Weights of a small transformer language model: tied embeddings.
Each number is 128 + 24 x the weight over its row's rms, rounded and kept within 0 to 255. Layers, rows and columns count from 0. The size above them is the row's rms in percent of the matrix's.

# layer 8 MLP gate, 320x160, rms 0.157, rows 304-319, columns 0-39
size [101  97 102  95  99  99 108 100  96  96  96  95  99 102 102 106]
[[ 90  88 160 143 129 106 135 130 163 123 118 155 152 167 137 116 149 124 142 147 151 151 126 106  82  74 128 140 137 104 134 127 177  81 143 130 125 103 100 120]
 [129 115 179 128 116  80 186 167 151 115 145 101  99  76 108 120 132 116  98 140 118 156 162 154  75 116 125 107 157 126 109 118 167 126 116 127 117 108 140 142]
 [152 111 135 148 142 108 130 124 128 109 126 109 109 145  97 115 122 158 125 156 107 152 134 135  74 135  89  87 112  98 151 144 151 166 145 169 150 138 126 137]
 [137 117 134 158 134  97 154 142 175 127 128  90 144 107  74 123 126 116 155 131 105  95 152 137  75 110 138 146 131 142 108 115 141 128 152  94 133 152 115 150]
 [122 179 143 111  86 124 168 172 122  83 139 119  63  64 144 125 139 140 146 147 146 164 139 126 132 154 135  67 136 137 107 150 166 137 153 165  96 168 141 109]
 [170 121 121 147 119 162 121 153  88 126  96 114 110 138 129 138 131 152 106 146 167  88  95 119 117 145 130 151 162  92 106 188 148  84 124 171 135 112 103 168]
 [ 91 136 141 162 161 114 105 124 128 125 117 120 133 155 132 141 125 135 115 162 162 134 125 130 146  86 124 126 149  82 126 121 152  90 124 109 119  94 148 169]
 [ 86 168 151 124 141 104 146 156 110 122 158 120 147 120 111 104 138  89 107 136 141 153  89 137 124 115 123 117  95 122 111 111 158 117 105 117 141  93 110 121]
 [119 165  80 160 149  94 113 164 132 159 157 123 101 110  93 146 140 113 134 147 126 121 108 167 148  87 137 129 147 178 146 145 113 164 134 150 140 111 164 176]
 [ 83 127 151  83 163 104 106 148 150 121 150 124 119 128 146  73 130 151 139 123 185 144 132 114 137 100 131 120 132 130 186 153 150 130 142 101  79 159 148 131]
 [116 123 132 159 126 122 137 104 135 128 140 117 120 137 131 112 154 148 151 136 115 155 144 141 129 137 129 188 123 138 118 113 138 132 122 121  98  98 106 117]
 [143 137 137 133 141 111 118 142 140 157 112 153 129 150 133 152 151 122 131  96 101 164 131 121 140 158 179 152 167 105 133 120 141 139 170 132 161 128 102 139]
 [129  89 113 151 156 120  91  84 114 127 143 147 112 106 103  98 141  99 136  85 106 128 101 113 138 134 151 135  95 125 131 132 162 154 147 138 116 102 123 157]
 [128 107  76 143 128 141  90 115 137 151 118 142  70 157 117 150 155 129 139 116 133 154 147  74 119 113 153 134 125  99  97 122 104 145  97 146 125 110 166  96]
 [179 149  94 136 138 104 128 152  71 159 113 139  87 125 114 107  83 118 149 112 137  83 133 149 128  79 104 142 184 186  97 195 132 137 132 116 108 118 146 128]
 [155 130 141 148 125 119 171 151 173  80 112 130 121 111 152 134 122  90 138 130  89 155 125 120 136 121 172 125 144  92 133 177 132 128 118  90 130 135 133 155]]
# layer 8 MLP up, 320x160, rms 0.174, rows 304-319, columns 0-39
size [108  92  98  89  91  95 107 104  97  96  91  98  96  98  99 102]
[[146 130 190 119 139 151 126 139 125 177 145 111 101 133 124 128  98 121 111 100 135 113 119 151 105 114 141 143 110 147 135 144 167 147 106  85 165 121 107 125]
 [142 179 121 123 130 149 160 136 153 124 116 126 127 112  79 130 100 156 126 137 101 151 115 102 140 168 152 116 167 116  87 153 131 145 154 111 122 143 131 133]
 [135 139 179 120 166 108 140  85 107 132 171 117 132 132  87 102 136 128 120 133 112 159 155 137 111 144 111 107 155 125 130 109 125 147 141  97 105 127 182  91]
 [160 128 115 140 125 117 158 111 167  98  96 122 123 128 132 150 123 111 112  96 106 134 108 138 117 104 138 132 178 135 104 163 145 136 138 141 138 166  81 134]
 [125 113  82 161 122 128  92 108 170 173 157 128 119 139 164 100 144 122 137 142 145 133  99 102 160  72 121 159 125 141 125 113 130 129 136 150 160 160  78 147]
 [142 162 111 125 165 155 109 124 127  93  99 141 122  90 159 105 121 145 128 148 102 105 160  98  96 142 156 134 149 135 117 122 128 146 163 145 131 167 135  99]
 [122 122 133 163 129 116 130 109  96 117 117 146 110 130 132  96 132 146 143 162 127 153 142 117 121 128 119 153  94 129  94  91 116 121 123 139 139 136 170 142]
 [145 140  91 101 134 130 109 128 120  85 111 154 124 128 129 118 143 136 115 100  96 146 129  96 165 140 140 116 105 138 145 134 127 176 106  81 123 176 149 127]
 [121 116 121 160  80 130 145 107  86 156 112 131 137 163 114 148 148 144 124 155  82 105 165 153 128 167 121 152 125 102 119 132 137 121 139 111 178 127 158 138]
 [103 136 148 154 131 152 107 122 126  78 105 113 144 128 106 121 103 144 116 108 144  93 107 127 133 128 155 121 112 107 141 145 113 157 143 124 102 142 101 131]
 [118 147  97  90 157 156 125 125 101 127 120 122 139 139  92 150 121  66 157 158 116 119 124 144  41 158 115 189  97 121 114  91 126 105 159 140 190 163 127 161]
 [ 90 122  94 134  97 149 149 121  71 147 163  94 137 141 100 148 159 152 156 144 123 118 150 156 124 122  93 106 158 120 125 133 154 141  99 152 146 128  99 103]
 [133 125 102 120 129  88 164 141 122 142 135 121 149 142 126 149 133 140 137 125 140  97 108 138 147 120 128 100 103 153  93 128 149 138 142 138 160 163 124 147]
 [100 108 122 109 133 127 139 146 163 153 132  93 129 127 136 159 112 106 165 126 132 146 108 110 132  78 147 143 140  86  75 134 162 141 114 166  91 100 141 135]
 [112 173  92 137  90 136 158 136 140 139  56 132 158 103  80 125 144 171 147 161 114  79 132 170 139 119 105 173 115 142  85 117 123 106 136 142 105  99 162  78]
 [157 112 188 118 131 130 105 160 153  90 123 119 156 129 143 171 175  93 145 119 108 104 119 143 157 102 131 100 155 107 139 133  87 135  92  99 159 105 168 132]]
# layer 8 MLP down (transposed), 320x160, rms 0.161, rows 304-319, columns 0-39
size [118  95  95  84  88  98 109  96  94  99  94 104  84  93 104 109]
[[139 121 117 143 132 117 111 115 113 132 131 143 101 103  83 127  88 123 146  98 115 182 171 152 132 178 133 134 170 132 128 156 136 147  99 187 124 160 151 112]
 [130  73 135 170 105 150 102  94 123 132 129 106  99 104 146 163 164 125 113 139 141 131 173 141 115 132 182 139 145 126 158 143 118  91 140 142 129 108 156 159]
 [ 93 152 112 129 151 105 124 145 110 146  99  52 119 145 155 139 109 132 132 147 122 182 121 103 185 110 146  95 121 127 102 176 134 157 144 138 141 115 120 131]
 [107 109 127 100  84 120 128 133 136 150 134 193 130 124 165 100 140 146 124 145 128 119 101 121 136 140 112  90  93 106 124 108 115 143 112 133 116  80 165 110]
 [129 116 156 132 130  78  94 139 102 143 118 110 149 115  80 174 117  85  91 136 123 108 155 136 151 138  97 173 118 132 147 117  77 127 112  98 147 100 186 119]
 [134 120 137 149  81 103 136 178 134 155 174 149 106  90 153 128 133 165 119 118 133 149 153 121 117 118 105  92  80 121 116 133 113 153 108 118 140 113 133  72]
 [ 88 120 104  98 119  94 121 149 119 151 149 145 121 116 131 166 118 147 124 124 118 102 109 132 124  99 139 118 156  98  93  97 138 149 157 109 121 122 134 156]
 [154  86 154 198 110 180 120 136 141 128 174 166  96 127 106 134 149 164 132 163 133 114 111 141 141 141 130 126 154 147 156  90 106 111 126 150 111 123 109 139]
 [168 122 108 155  96 139 115 126  97 116 150 140  89 118 107 105 179 160 100 158 167 130 128 126 150 148 134 122 120 123 142 128 120 128 112 130 118 164 126 134]
 [105 166 113 104 117 103 139 116  70 129 185 147 122 166 190 115 171 189 149  97 118 164 123 113 123 134  91 131 123 111 132 177 116 142 110 133  99 138 128  74]
 [162 147 145 122 124 128 141 121 158 162 157 132 148 100 142 151 112 153 119 113 161 111 161 136 198  93 155  66 141  98 128 119 108 101 133 121 101 153 128 156]
 [122 106 138 111 131 100 133 129 127 126 128 179 147 126 140 114  93 153 125 137 109 110 116  81 121 131 138 153 120 103 124 113 161 126 200 105 152 155 106 149]
 [123 120 126 129 116 117 121 106 108 162 132 143 124 136  92 116  99 117 139 136 110 158 124 166 132 141 118 138 133 132 135 112 100 133 145 122 103 133 141 133]
 [135  96 119  95 115 105 129 115 152 103 108 134 127 157 149 173 122 154 157 158 132 133 125 165 106 134 139 109 119 148 139 123  91 172 126 131 142 130 129 120]
 [133 103 108 167 159 105  92 125 165 123 126 112 144 100  94 158 139 145 121 128 136 136 130 121 140 104 146  91  99  59 165 139 107 133 133  93 147 147 188 147]
 [ 99 185 114  93 110 117 110 121  80 135 132 111  90 120  99 116 123 186 133 146 128  71 126 103 142 158  99 153 121 144 154 111 122 155 141 172 125 151 101 116]]